Part of a small language model's weights: normalized queries and keys.
Each number is 128 + 24 x the weight over its row's rms, rounded and kept within 0 to 255. Layers, rows and columns count from 0. Numbers have three digits each. The size before them is the row's rms in percent of the matrix's.

# layer 5 attention query, 128x96, rms 0.188, rows 40-63,104-127, columns 48-95
098:147110123096147155132128133091134128104112128124158121123157132163140134145071081167120116146089105168096116106124137085125162174127114098114154
099:131129123131139149152135117133081155116146089161151110147102159143098127110138133124118094169133116121169126116081143078103077108149142174134128
100:172091119122184101174118177109129096126109158112118176127118140101133157105106125114122124099143139158147155131142126150159108132154107103107112
103:126121128085102151111101136149115147124162100111123106137138124108143157124143127149141157125090092153139123144163128074090135074139110125171110
101:141124108130142153141104121131112142123131130133202057094086118157168144140144155162103108130098102119119096109146134149091092151122178130116122
104:172154136156145126122108124104170103085109135140117110139136150092084152101109159110103135148132162141103133112094084100085129136119127135151128
103:152118141118108163134122123152119167153107119153105166126049148105084131147067123135121125117092143133127116124133122153149170133147124120102163
106:144072153072159146135138157126120157124148126118135184147103136179141167120133113145140138136145173120122122155130178111136111150149149142133112
102:150100123158156123138123142105075142128147108118133114166125121145144124152129116161137152154136120125106122142141103160131151120115122121144074
090:167138114076091166184091147129146110148112133115128132145134109121149119162096128143082136174127128126167146105101135112119124149124124131101113
101:109116122123137103117125117127072191181117103132112100172084120124154150153110144173126170133109172135110119115137115154123115127078142104103138
094:120132089161167117144125144070166141160115156141146148121114173103140117125144141161141107129129150130162154128194122111115115106152114133147114
113:169113138143111133114177112140106131117145123133116137147145106179087089146118115205119129118146076142091118104119108116109136134148128132106143
091:135164164165130152116160164174108160137065130127114093133135218104110108155115131093126143109129130107141097101097143134113107106120142150120126
103:123105114125134083179100157168139148171131102144126120126142144132103159152178134144128113144081111076126122143157128107098161109112134150133138
110:128102133146122140145123133140103164147100127129130129123115140128162164138123142135187129134150120143154139123189131132092142124141132126130117
096:126142127089112182134166116128124112120133063144119145158158104080109177130121131081121147136163145145162147118123105109166133148093162130154165
096:148146126129125158106135130110148087203152140108142126112160148085126113131145120111138124133120152104103109129190128132132136090138125088151146
101:112103135113097070161147075153112098135115123137119152175140139141159096110108137182104164160141154150095156117096106120108118137154132125126130
105:122099187121174121153167136116100123159133136125129128129156143152149137089159167157142107087112176102147128095140088080165140130106142158098127
108:120065089098121150151125107098155139132110148118123086148143144138131161111125080092108126127119129112120144140175106129138130139135152164141130
103:113128118118158160150174110104160115140137088124088082098070109080149103119126167128136155132113110145130132121119146095152161101115166088108088
097:120127122099159140156144099162164147149106105108132106132101117080117137140116112124128108130142103119125155156124113136067175120063136130136140
086:119100110163114097104103060164138127116107098119118173120101085102140110138111116143118137128121109112094145101083111134120139169125115143133115
105:157122132111130125141105104131124103195129136087137139145153125156106164137096117128156147123130107143084146130130157110192190161132103126098134
103:125130114185120131154112154152143097105133122146073148113146102137132132132172114136091131094136113094120118143112120112135146127121108061129138
097:131122135114127115146086108160101150119118124110105155061154131114080158129129114098098106125124172156110099153112137073126096138163142114116101
100:128159125139112134134122150111119113169116095129119119139111125129157137114149112128136124140130067098150147095156134114164134109127112118125078
104:079165136133118162092153131110124158162099155130128117128154152074106110131115164143116152144143149164098150127152114097105143117180165127136131
095:126138139079115087110116158131126092118092110126116086136125151116134132149164106126173115098139117126104113146149167099138104117119129106125106
100:180137137188117131132147147132157119118114090112131116139118132155119108087158173105084126124077150093129117094132098107156114094149105156128111
101:142191165136111125093171143140104148102155157110117103178140080145110107108164125152096112140152133132098161103086137128161134149132067106127118
099:104084111133121080114120115142117114091145126115140120115108119088149142150125144142120076146114138074170088105114142107146101135106121167139093
095:134106103124165141141133076164122161154107154142140157130140124135103140143142102118126127082101130103133134111114115121105135119179133123104141
092:116122127137150141146101115138107106096115118129133120168119145113140094136130120122072145117103123137124152140086171064096188127115155132158098
096:117075099100112107152098161138133131170146119106131106148109141141127118100126140125156077131136149116118141093120144172103122079110123101125107
104:081165158100157142158119115112157167120129130144118158144142115097147149139136156116138139088121156123126155117150102151135138135140081124088125
091:105119161116179119123154139150129141128100131103102142135141158133114134156079157142120166117153126150118104121097140110100134118100135083168134
095:126138098169128122154148135156114075119134110089092119111134131120116178142138093158107102158105151141123124082107135160143152149152145112127123
093:142109081132117170146133108118144153083109089114147165099144164142113148114128158152092136099107122152137141153114129161147105134138110129157144
104:077171076139135162138127134143180136147111149139137155129104102125158162141188107093117102167166136134106158132130131146128121126115128154132135
101:106139132130172121121151083103130177127122151115133119127120121119143099089141117124136125140096151132127115158110089118123154130137150115116084
103:107130130132112106139133089130120137162119105120118150104129110121107138083133122144107157145142169151096129130130133106131155083162094089116103
113:144131131153166096133146117090134077178115125144152111128126131129141119124112120122157149125149119128129122145140092139146115164105143076103130
102:120108152147087149145120159166127132169071155135158113164147112109130097132137130115123125086142159130147137099125110191138153106125121115144148
100:130127097150131122153147135119096140143102150151172151114106106142139157104114117168165149119125108120132113155155162097185158130127132138111151
108:165151139112096114145156105092160156144199167147131115086100112118118100123121148129117121144093128125151100131133128119114121143094140114098082
095:157069108088107157135102123099126099097137101098145082127151129139137054137124134111129113139106172143137112124161148115107145140138096119083151
# layer 5 attention key, 64x96, rms 0.19, rows 40-63, columns 48-95
098:160116132114068126151101108150116149116122150121131117163100139136098144100130112145139158103108134099156114146084098130084107111140147173100098
107:104102132134105138134136160122135130075160148159160090099104117149151128129092107118145176091135119139111137134154116115136140105111129153098141
100:126142157173119131126143140090133114112129140169147099155094106116095089094102144091149107127137131092156126134153110092124131137128143176095094
104:143089115130114119100128136108113128082184138117113155156128180086127132118103105139132118156145115133078138112107132117138108158127147135169104
102:157137115129103101168111161123133131102133133111104139121113109162142113155141089146140112093105138103160057112133121187168122143127124122170123
100:137146131134154126103163122184111156118138122117114155107114135113169100147128124057149159103150111161160103110152138137133137150156094160169103
098:112135122121109118132110154099167112120153146135151189137130101127142183139154134146129144134105117113131094179140166116079137130093119133140143
112:159126131079119137162151129149112143099096123120113113147121137094097174129079090166098119141115084143093144132165105103095181124135111145172157
094:143129122137163128104128115098170150154122155112091096141157165141124113123140080125113133108135119130116106136110125089144092145113177162127161
090:104142109159119144113106130149089161126126119112120116107118124125141114090109139111149156149147132101131094162103130115131118111117139105108161
107:136172151161082132119134126068128155113103130084165139101146153170107139114107093092174085137126106114149124147150136163153089126155126123164120
098:101150104089108099156107149132139120101068117144105137136136137171148110129117174094171119159122125171117134141090159112156136100137163142121138
101:094130120161098124099118126115157130095154151050115081152085129088091148120154169140119136108142133148107169133110168131109110146101135111183148
099:140059090132088141110085112131117125144077158151166169111116118121166111138100110110096093112117139131128153129128136105172112141126127123093151
098:145137083154140135121110106103154133136122126124149153124154122079140144107133113104097126111172143106102128107112170173094138138168095180118121
103:115110124141122131152154124132173105104148091135129086152101141072140167102187106130143156114109153124114116147119165143142101139125128124124084
096:168113166158158115097148143131111109125166097149107122152136087108135119135154105099160102129128104149083161132113127138114145120094118103126128
091:128113099112108035138182119158153156085159118134101113100127131122092122093151167127106134120088155138180114095088106101165127112117140135117138
097:117165128159148111104135152174109198105131163120135123158165076126121134138097134143114119111090132117107053167129121115109141139169133101141106
100:124099122156148138142143126097148131131107126152146125125125175149142133139133095120118096122148133139148096104106113173097137072134081145118116
110:158114145069149089092116111131127110123093124128112147132154047131119108141101090157142167128114145142130116140111139099091109114122075119164135
093:125129133090105131112115125129086130142123116136100134168203148104117115116128162035107114144125139125109129128071121133114117089132105149154108
095:141116144118154101151108129096123085119135142115133155150154063122093125135107140110107133140161053166147144091151096166125154133143134156118149
103:112163152144163103123118114129164126156108155165145146137130186177111116108166117143139115128147131140179115114116166103158093073095151159137131
# layer 5 attention value, 64x96, rms 0.198, rows 0-63, columns 48-95
095:147126140135122143126044138153133131172137082144138137154131157139149137145134147137138113117106126088160144070151149137096090134157148106131149
104:127119115124137116122091123131101127135107101145127141107171146122163185138125104115092096126155152085154173120155126111076162152141125134138157
096:131157124176140135158117140144174100101091130117124148114160115142118096168090146136138094145130118190108156166117131147109137075109136141155134
101:189130139127118126121146126129116110099104116119090142151153121130117133135164133137081119141122121155108092122125131164136127101097120127086111
113:136138114111131151137192102107077114125146140165134122108096110087112097140123117143145155087121137105089103107139184133142161143155109141125107
103:104095104131115097130133132142119119176141097142181158111101189139126110114115182126146162099134151138115081153082088074127119148141093119164127
099:128141112166104143118071142113134151157130126096080070148185151133112105146119088161110147110144107088165098156126144153109172116137120127142120
099:134110161099141145088129111106154147138166148080171107102154136135144157168138138130098131113107123138152106088151090161116153150140134144181114
107:119144177125101139137126117139131113119116161132149142126103132130120145145186095073111128128147148148109167139137104105113129133113156084147085
098:114164090120141130106149116105118108132171156117146149092125114113090133162115096082153121138114150115159101102119097144142072147135117157107155
093:096133131126192124117140165103132164166116145142157124146158137105111131122117103134146138115154141154144123154124114163139172121086115123107110
101:128110134125102085106131139107105145119072118155144127159181163164166162136113140151141122088170152140108142111144122123114144104110153068109138
102:097127125111148123130149140133114214133149125145129113129128128155150143074088135164126135082122138122166136152132175151122113153154125127122061
095:129155155150165121175146129177123099083100134125132138087111099151174095132095156126119123107172113139103115131112152148113113094089136127158161
104:181117132146127082159090142129122135140100125100103124133149189126133138148124154128123116124147151075136160136104139148128133141110138156105095
090:135120148139119126149098110113110098108121118123133109127145150131151126126153134134135184153127163145127128056086157151128125126141126119159120
087:142132145102118162143106124144123152128135142123146169175116109123137139094140082136111106149179142118087121213128126124116109131114132116172097
101:125114165156143115136138130141129124141129176131159072131113155077106140137132111111116147123144094135108128140114081182142076120121138092122116
098:090151099111162106146148197133150089103138125125129176161085126139123160121121101116162149172107120165137121116157127140126131146117118118143117
089:132196071109128119124132135167105095102136103082121143125134156104112076090141112158140103106165147139133126141137143109099114108149115129095126
101:143142106083150137103146141144097164108098110110136147100174115131162114117112110150107129157120078151120137136173085145142118112117118131139127
100:089150161131117139111138122110113144125121138125101160129096167112154160121130151157148165117114140134136170128161147082121062113138143101095089
090:104166144106111150098105155137132156084103134146107152129082129153120082125167143102128143099127069125115144107159082125092136144132132159140143
096:175133131083095151145139140092096122123124118166113107161157131149116095106156091137113127137117097131123141080186137096156135132158130153163142
100:151125133111139108132111099148114146120142137096151077095103105108148118106148115159092111136131075069060171137108168135122124106074146125121170
107:146123122087120126103111107118160113166115147116072141128123162151137102106147162152114090071145169122123091152116102129129125144160083153145126
096:110096130187119174129129120144113104102123119111141146143129148103137100140142136125112099120106110151156139139141134087128100154092162145138140
101:132143146135139132157139140126126137139105128109131135075104166130097166105128129098136088122099106130070105078114156120135128104169135137121116
113:128170092133141116118166107138136110127170103107138139135121116126127108135160150153144076117141128168140126091155141111096147144134136106101137
099:125138152124124083165109098096116112133094126147150111098141092159130052160115117176104135110145132190124137121097133148131109114103150154122126
101:138095152129147157058146118105150158138099126126127091186136159089107126127058144162121093120139146124126156105145101124106133159138169145124122
097:132143127112183144107111146140151111162091098168114098094140132115127147095140075136104143107091139161132146169128130102129136121150109122141122
099:149171140127149117084093198107130101147143099096118139121148093140199112118102175135111150134122113105130128123114136130148100173145119106100137
101:156165136146110129168098144129128142194121106123094132179134164148109126127138139123114087154130119141147155133162136134151109105166134146115087
098:100079165107160132104164112142155131104092124113169099107154122109135118146128064122146132144113110106080123130109156112123150086130142106119129
096:122135098123135125139158119127147093112147107144142147103140157149118093152102131105118122111128125108149133144139144133136120089156149146110157
095:119114056136147099095181152132112105163166123143102117088135158133119100100131113094078136106150105158134114132122128128145130141133117122152129
099:116130089108136145121129154114143119148090096150120149089119153102141114138092181148098125082153094128112106113093139138155152091130149104085142
096:129131127108127133149142169161136116123137124129194092127099123091135088155135112160087095104086126136143159139155085142129146104104112138094122
105:155135124124172114130102167131150130072170156105106169172140149111145078156122131075126169139156108154130150149124107134144165130129124123115124
096:158143133149123168143129177136135118114145121103142115108128127144158138172125155074101164097111178103118124121106109152085121134163092104151144
112:142094169154150127094118135176142115136189129175106157173135105116112144138110120164099122090096091152175149126097114122118166130117090102085135
096:132157161133109133117097159105097134127103158117179115106131122159114159131103161154110135146138133131138135131124149124089126104131173145128141
092:122122154140120115089093086122113143106167062135144110145136163116136137136093105101133162076084133118132164141128133141104111126161127079183173
092:182115102168150130148112141077132094141117133146131128167110193161134146146148094116116126107110160103152131123152126111091125142119185120116155
102:188154129100131149118132141127168130108133105110122165153070158134123129136109112120158106139075145146133126140124125130122138191107139093135158
102:153161121159157139142161128072128110139107099193148107150127124120097165131127127130184118148114150137117159118173165120171118148159130125085129
099:138110079140138085142132113147158115129143123158133078135148104156135139121120132076170097131158098128100114142143145150129155090154129165142151
099:095146098083149180126154129150104099116149131130142082136125105173165093132124143144119168132128102096120114121133125133160110170131141112126175
091:176140185145114133119147186102150159138133131120186131099142103160121142177121171131134126084099130156131114153112126131093135115106153133125102
098:148114127130106105118122136162077148153133154101135139124153157164144127121131150097143144083145138129129136127131138083132122153163137115131171
112:097149106150105136138089103165106133131121099157157136170148126150149152122165151137126133083115100114164147123132170117126114127128163110145119
100:150129117140125178131124100175140145111113119143131144126150169173170135173080152159091119137160131090153165141140139161119104118116145126117128
097:127133108154104138163119107135138096164117096160104122153132101117122094126094144131125131110193171138097123129143101123115103172167141112127144
103:109177099134173127099103133106109098153156149147141157125143099105141113153132142138141108138134137155126144143091169139111135107174098143167118
104:129117157105149137135134148159150129150132106144134145137144127140164113129134154131141157118191103115117106105118140114111112120168186128171085
093:129135138111074159084155149131108121083097142126160131134147144170096146130119125115088146102133150159092134136110117130106101065103154117107123
135:156118165133137118136159138109163117166145107168173119139125103092135133154135115120162101098135129134100150173138098128154177132132119195135134
107:085111140123100085172142114115098113124134131166109114124167147112126146122142104108126200092136145156131147128132152155171061171120089157102130
097:101114174095109096142142074118164086116136138125139152106151168122121141154153171139143117138114112126163094124147133148123108096163133123155105
096:099155117106130138114068155135101073143128154129141121160131120110135118105162140121114130099116089142086152114118087130089129166108133117097155
100:153134126139130131085091099098121130122081137104106132141110108104106160153129151130096153119118114095138170150122145143145158107101075097121102
095:076152150154083102120096128091131151150130129161104124127119132118134126117152088139105085122151145123078116086148120160099097137157130154122107
102:130147107111112144121118125152130151116108104130151133104156154174146089107096130083144103086135143082128146142148163157142120147179130146124107
# layer 5 attention output (transposed), 128x96, rms 0.175, rows 0-127, columns 48-95
103:128190137143149113057166150128108129137125092087146117138124109162145179080149150129121170107137125147173078146097102112137124141137131142100124
101:134124143134098130151107110093129167150108120185131176150128143119131126089117121140177117094152097166126121164138110156166124123121125149195095
097:154156135126134131121129148148100125120144121124100110126185121164138102132115072149084160154134128111108115143103105110071110118133113125121110
102:116098180105111166125137111118160125102155157134128133103126141142114153150142127138107095149144178155134122124124147165116111134146109152155153
110:162094146092142163118174153122162118132163140148114136154109141123118078136111170076126138082132121145165120089099120108123113118092153104118135
103:090131115112130145112141136138107135130139138095047122110161140140140102115189109162153136123114145120109109148108169163091126139150122112133108
104:151126145145123133084117089120110145145145116108120134122104157151112076125076117164107115086117144126143117089107112124134103120127188135154132
098:152134100177146085188096147081148099133120123092112127092112111118118125155132128139127151102136179164099128151111121143177109132154142114136162
106:098140109128148097105074125116116134122114097154095102145140125138099122152117166135140148144157119097138115129082126193148134123149129133135148
096:136126135166123156114112125171123126112079143145173119132123098130149141125128156119127105123154157086114124101137140150111112091141129115125144
095:153176139112111140138184115128100112105154167124129136118151141124141188128161156136092151124116105072150071096112114118135137132147137128071125
098:153106142136096105120122127157128110144128132129141114127126132200149097112162114133124155086170119169170134169127101130143124128144127127149138
106:134124171152110117205117175158113097139108099104148137103093139138133114107126154171147126137106145128126122159166149114132142147141124095117137
088:153147167122146123131117107106125166148121119122117157087126145162113131172078153107089111165117138090141117082129111129126166104145092083085134
098:085148158091124112118109125101109091143078068129180111130148129142071124093167173103114114150099131148105151107106188149126101131142140123110126
087:111114153115171117129106120138102160131125105122165109147149141141090179163166137111074133096150155148153123150120112151102171098134147117152137
109:126163153140113131121151166139168139124093152141176141104154112145159071120135157123099172143139139083143105093132136135160126121117160122135134
100:130111118128150103096117143108103119178101109152147109144133168163148175107154105112106071166149101126117139143105114163124100104139111137145151
088:099107098145119126100125129112110116107160138151132126149117175118108120104156120103144185149122095119176139186107112123107142149129111139123126
095:138158094136135195136064137140136127112132161111140126136157117115173091136125131137076175157144150136130100096147158147105130110144158126158119
103:102140165131170119127147151142122132125107144127108100118119142094104105174106096145189144128122149157113124065120131145121109127091084126138176
094:167133117153118191147152108137115119097095143108141129123120133121163130131120118132107135126106104100144168150143115131136127158123149158169160
094:098145109140148110124099092147154162139099143156128140168117086075129143153133091143107110171125125140153150141122183093129120102147146115104116
101:098133125162125151126164119120189105117126107112160137129070123127135130121147153132209114140122114156154155155125087141113157138119134165119158
103:170109083158077116132146100093128122119135125090123135101116150180116128101140143128152146121172104170133146153141120146094116144111094106119160
100:121129121162163125101147107093132145106106133134119119092127114138171099167080142138089170153128179155164117100158140110132162103107159133111109
086:117126122125141141126156157123099097161144141166119108130085127105152110143127132069142108154081116160125106140157117141184151094123082101092124
106:115130078061151095154148141151133105140116129092117108105148081176094102111128176158127160159111141128118158142095124105146103131150164140134123
105:137131132151137117135089093134092154132127135104147135122131116129117098121158105136131172172123122125134134147129095162137103199109145089116123
096:096094084102157130139147073162160133143138155146117143129140136165101148156139142144112096137158133121155133126088144143109155157098127130155118
100:068139099170122149152129170139122137159117128172140172146139093151179109125175137149115179111145131110138141120128166145129105139104134103090126
101:081103117143141152124143137127105127126119127113115130109134117148113137139097119150147112172110108165124125101098118088148154127119170128142095
082:150143143142100155145164111135134142164117114123126140117136087139158094135147109126140139107123159121166139142141173127129156116153133133130108
106:182129152166138119143150177126138148138130141077175136123125128121083110104158084153150134106136107116090090160139106102125131124139137115095107
102:091110071133101109117187116086121148152164163131135099145107136136116148121119137143122171149115121138145100137144125130066136105182128104127103
092:097105136144119077117129080123133124129128137115168166147153176115173149112155151097145098075152133130115097099115091106128111096101130143122106
098:110116141146117117175125149110151102142159111141093125111121138117138115134159174097142117127133119137142132188138071100095121085128158128109083
101:123131143148159115171152092087179161131122144136126117146110123172144126172132144157130148121128195156148157117142121142150107112119140116136092
101:073108142125121111119118090142159119151108154108087092180110120149101118165127110126121175119180090122136164127114135135149081100139084131127126
098:104139160133110146123139130135101175104137125101112116146117145061154133135165103102130110134199158111114106096106174162141151125135128127166131
106:120150109124131145100153124144076152147119125096090152173153102135166125123110114188115138091122134155112125126121113128221163133118134173118130
098:126104131142112144130133121163089113125159167125068135121121093146134177118093125195147106080139110144111142155166092109106139086128105113171133
085:167148111166119149143155182114136146128158132113116101173136104179101119145101171146112122114126158107153124095156123132099102132095156115115132
095:082112117120130103104090152109138171154125132121141136154133122155138141125166141113078124139115097145106141173129087145139124135118094103166088
108:111137119144137151108150135100158154174145136138145115109153144133154121129077134129122124141121128128103114126124094139193149091144117150149156
095:116131135152179129120168154150110076118132137157154126151138109060102120100121141152132146133145127113149132081100126144150155130162131169102143
103:154135141098127155136125112093126131143100148099131093119163106149131125120164149130104129139140167118128150140112146085126115154107091209150107
103:113115100169125121102116138074119164166168095137133107086138172144166159142118155108143080129144160135116136087119103144127133100141094130130109
100:127113134097126140169141157159154095169129135144150140087117149089121152127145124122138130097138113144098125095114111152112142117101130102083093
094:122150103138130078164106167145132092104140171123123132145101127121118144130108158110137143139150113139122141117122126183120120112140089135089151
092:114134166150087129145132157143087106112141127127099118107124160146152067163125153139184090110133110122163114160143117143146102146119136100134128
095:110075132098123123138120125117114132111115142115143110094131110167108112099166104141192113136137148160105146092090146147170163126113096146120125
098:143124219141114155131105134136127144150125122124126122121147109135134099203129097152133116123096110121099109097161152108155147095115126128139117
099:115145116137156106086116095098136127097115114122155136101158149068121130138122114101130136125141116067125170120121136139126178062116124099153116
100:135112067128129082108092129120145136113152152169148134137118121092112113139115117122114148147144112143132101071142155127110136148104181142125087
094:125104148101156097146177093117106130166137133138120146125152134142098129128177102153120128121107151095103108104151133107177180149128110102132110
093:094131099093175109142153145135151121135139131159143162134084113096138153156159141125122124140143107118137145101136116140122105097133130159126149
121:158097130136116155144099136135065143140105199159119141165156117136135129117149113135097128112133120162113135165145138078154143087155119129114097
097:111089132108140075124180144110163104128167119104157155093131126109150168088155126118079110076073149085130133142081119129112120115108164134142109
104:103162138118175107111131067138139172115167125131126135166137150141088098090156075147121140110157134106141116110148096098139058122109170163140130
099:105100147180135132111128136123107111125144102106098109142141073105100104135116110146144151150145127128125097179125108146142143174125127117127162
108:061101159112098154119147163115123135153116134152112115098106110122157149077114138110125112098195121128143138125152111081120117113164116123156136
097:105129125091144090108115084120185133118124123136168115147133136103115159127129125107137162135121124099130145173124107177127133143093094179113130
101:140173183140073165120125103164119080118125146099109122142109128158086125105163122142118141129110146148101124121161090125138094124135173125147133
103:089066120132158144146083081140145126157138121107077124157116099085148154147134079099136163167145092136137134114149137186113131119134106127140104
107:138097073164128117113168099109127149155168132118124119158119153139140096165118130116067128120092158134099161097075142119102123113166102105084147
107:141119150120122162139120142088130160138110117155077088153120145164143144113099161107097127120141110164160172144123128110093125135125123125141140
090:144113128127138114181121133111169128127147119120104080194142152137105136117143080093106159175091138082122169154115101111112137143150087094095172
105:161138094112139084097072144152128097148162151123159105136172118119120129131125111141065097123135102121130104124106105159154131121107152142113094
095:162090127096148127089148141168144075106159163136127104122097081117129133095144096098140121142146092133139135108123111160136132150128141094143116
091:140108144108133122137131157114129144085123122178150125081117119164164165129078121113118098192132164098140133134135115105155128127122115135125141
104:089151092115136151131103134131062181108140120123144154147134159145143142114133126107097150164134083085133131133132104126117145132117178127103106
102:135162094123139126115096068129121130176128112144146149127095163098132181101132120115133139126128112133157125177132105131141117112150123162167141
098:093129100129130114114142141081153091141124142131091158129074111121109155111159136139170171144120141121116138147144108136127100117114113123124104
100:103063136105107126134086142111154094138100109112108122128141127112156101067130142099113092157132139129143138175119147106148115101153137103139123
108:074152138081160143151119136143105124141162095099139105123099107122127156140073168100108155127093171122146113138144154095120117109113101132118138
102:097127130117110120135155122112132115119103066094130094128122092147111121139121127085088118168089134117077104147109128121112147137117101132146143
111:118192150160150091124097156133134126145108129105101073128129132123139128099097123115149147092128169181138120112114147131099154094084099125160102
104:120140093151141130158128124131124143140127118133136148150127084132172129103096178170125145169154122124110131127153130106112179146100135136107141
101:150129111183115081129127129162150122129151102103099144131134168120083143077101150134087119120123092178136135150149133115111130113140134128128112
096:148116141150152066157130120132122174114097115124140174081136117137144133160118109148154095074108135120106157134111112117107138139047126098121117
091:104177139111139142131121130094117155095136117105175123104127102079131114146106093104100164115102168152116100111144138114105127116156159147106182
097:162139136162114110116155148094128128123066125079120114144124122149095108136123143144123126151081137125123138121119125122093148125141080138128159
099:114117118134121076118145131096110127135161101100178122117146138084124148130135151161165099149160136117130202103150122098137111204125142109108123
099:134087106109103113139135107161126147140124164152171167137125140161117126095160121101102186121160124126121153131137119136137140121129157134126156
101:092116129093124122121088156066113118140148081130119094153146139140163112104106098121114152159143140129102124123117090140114139143140131149143117
089:131114096139116149119117153158097133114099116088135148142139119133148159132145106120125101147112086122122101077123067162110151139159193166081112
099:131122124102134150119150162165130083103123135157130144109120144150129115120174128141153115148162163139132154130119156139174156109117135152108119
092:090115161125165111072114129119146135083129144136131125130141107072131121161134105160064138133121127130154132102106158103143145137103169129138127
106:143180114109148141173110157156094144087128107153173130130125145160094125124131101139124129161115142163148117128155110138119153129127127104133109
117:133123139123151178101102142117148167107143122075174143171133143142152165116136116113145132139100173114158148084114144145147152149089105130153130
099:153123132113128187113120094152115150137141094124151143153126110111120139109092127155131124098111123109121113132151134170113129125146099118101192
100:123074109097180130124104139147131106149128118111110084134161108119113158140109133131109116117122132122084156105078122122135147134116124160138175
094:178145102124119129131148125096119156112124047114147125136093141127180118076131147125112125129139123126095102140131133110098109160156131076131097
106:122167102134139118124113163134125145065156111108102122116157145098118121149147124101113100133137147145127120085106141132135088101121104150103127
101:150146151122113108139112157124133101092127195155117115091120098129129091078147165114149121133101163104141132144144144133084135108089111118103136
106:118145130105142084051122135130110132110134158096140079115142116103125107079082125130144160107122150114125147119131132157144118151137111145134137
104:186154154163149148140148125103144136117116097116116117166148135143148127156100108124145115105117156100093152099132118113140117121095081172107145
089:148143164137135152118093107127127136071121127118099151132146129111155121133110147158120114100124112144148116149113106166145133107131110131136127
103:135120118067134151120082149101110152151165143133107088102134114142118119141117117125134090157107139097138131141085169119119146128137108150104107
107:152101154105131154113120171139120175119102115121164094095133116127124100107103125083170115101142157122144106118134169103154128145104084182145149
095:133121125119162140125125134134118125184096185149111122138154121072138155119088144100111113130137162156156110047119147079154157127083103122131121
103:148150120128135139112099140110098163167133058154164139115146142158110104135126108097123076155147119117118123101120119089154102111111146139118134
096:134140104096136123103151121137139103138144141084102120100137117184136120126066137137103098079110121132141139153103148170084117143127167136102086
111:119127137164116118151132128132105124124127142081192145120117167118117128182106146102088165170099140120121152149172140154133113129136148145137175
104:114153112146169119129170176128106111145153165148168114139155125098118089141131099081091126127132131123120178167092146114134137108146128122109139
096:079145148131118125129116098128124120132148108152087124110144126107137110100127134107102168133178108142101144132133142094131103129146100102129173
103:155143107150090117114163111081128123120138089151136129143147116145123136153088123136124106159099143086138140102108143127137168109144116143119160
096:149134131150142111071154079118143073134156136094176078123124096112141138129143127124089111120135145136155153069118134134122129128133091122129115
114:140130094091168121119075150109114120102122101105095112098109131084113169148090137120141108147155139153177125112140120105127109121125150096131097
096:083144170125133146138137127144139143102145170145098101107128110083098159103095131118111107095123118132096105113125092097188152129150145147127143
089:122122136168122148111099156177106139134127129128145183143145126118123114129136110151120129113154107165163113092137136109128170128159133111108121
098:098134120146106148092142139147121137101129120116115121116141106205141115137101149149100152137094170075133137120149116110115136126126129163149176
098:075108150157128154128122120119097124124103105124138104098146121167130123137110107112132144125137087080145126119144116122135125149122106145108093
101:117118137122164130108134119114080126124132098173134102117076115126145141127127103119093175121103178081119112137135103122126098145159113141152121
114:087115099100123138130140112142163126121170092154135137142105164062135145145095125126141128166150104109137144101119143167162138158127127149095132
093:105115103122136130150114108110105151180097104117120141136098132122132132127122123173096129094171133136117161143152095172131066170115094130114138
103:127170099085132204110118132144117086124164176159139164118110130108145118141146129164119122131099126148100113130108100129128161089094111133133126
100:161107113108142149064117157112175146111105117161141096102130138133117133136121136084116090142116150153148106114118091161133124130137138136155107
105:166149129165068146147116166132128159105129176078156125145112142141109159146132130142153106130111113164134152126103152153110161091115147154136127
102:128164153148114110160112118107149142104110115127077172115158121164129112117117102119095118101131120109113097121154163173135149122122073092136168
111:146111113129156090142112120120113127173092174160096085118143135176102104147103155115116102111116169159126130134098089142139157074151130126123115
092:107160099125152180113115091107139127138117116139113124151117140097172128130108106111108173172141105113142113097128129105142155099094138137125121
097:161125134106109173163110120118116090127075175159135193122103107109131123145132116184122136097123123164141113118144088151139135150118123144113090
092:142140165126130174130125127133143122174140139112100123124081138121154108098101138119118143164133175117137160119111134124074153165144143130138136
108:104090108120151119134148110109120152124152110088132139151147120120128131153089104131085106125108120107122166132155145116156096083144112110172089
094:145133134123107123157123144060135114088136103104129120105142123091122141111141121137141111122109144180102093113094124151143122157113159111197139
101:106072158153131120116083080131100127102160125096141142113166139128168156102113108155139150153129141088124131133131112139133120148123115131137123
# layer 5 MLP up, 384x96, rms 0.248, rows 0-8, columns 48-95
096:158130124106135159158131120120140151163105124129098110122102126108134132164117140112103126095141116082150151163141145104079102063114164142122079
107:126155150113090165115122138119121132137146121156125060139144150148103184142137116134126140119120143097128133193150140131119153104157106103129135
105:079133141113093098127130136127139141109143107141141111117143139116096108093115132154115114131155138125140150108141164129142148119134124159149202
098:135133154138099082096104160160150087097156139137109162163091155143108134107127132171116152137158121104112120105157141110144145093163163112116117
102:106127141093121127129143119130127160131131087147122116144164164085163160155126121149146145100144132154176092136121147093117159188175134126117117
100:101113120135129097105111120095139131151136139122105099096130143153140143164156105132132118150117123125185068104102145126142122117153123140137146
105:175126134154130155083097103147144125100131177110167100136104170120120123115097180122112125081147122102112101167105166136121149144140112145124163
103:102103113144174088143076116115137161135160109147117172163134134088085116124137124137137157121153117117146126150164129102103146127146099095133134
102:112145108110120132123148126123194170116115114106132159132131133135139148086109118155104157104109148123129118160160115145106137090130114085113141
# layer 5 MLP down (transposed), 384x96, rms 0.0619, rows 0-8, columns 48-95
100:133095161109133103138134131112098146137132124124174082142147110164101113154128131169133164125113141130156107156148195129109107094147112150115079
101:110143147160154131143112122135125119118116115145160132133157109150121095148141117139103137119163097150149153141123123123161138172126175101137095
099:124155097111135131117167122130149150116105119132145135152145156111076144098078123136180138118131120089107179120115075109159150133119137113103118
107:112105127110113103145142137144158119121126087085141106117117146079105148104123101110132118112166099148149111160119161140178132082116166140144147
092:164133105119101132147152130140104143092120155081129119089133134084188142153083161071133116155173105117117121137133167119129111136121160094109152
101:135141127106075101073098192119158127145117123189095136087103139122177105150130148152152124148128105122122125112130069123128119130097117119173108
103:154074100132114145129122136112132141137085145147132099128048104125134090124140179136154161081135144127165115088144119143126103116111076150104126
106:147161093114146140130164163119161131127098115096141137149142121097124137130140134091143109098111130167159146091126145115104128132143145125160142
097:147133108137112123094115127137128070122164115134089100111141149120124126118136149110071108151157105132128166109157087082185124107160141108161107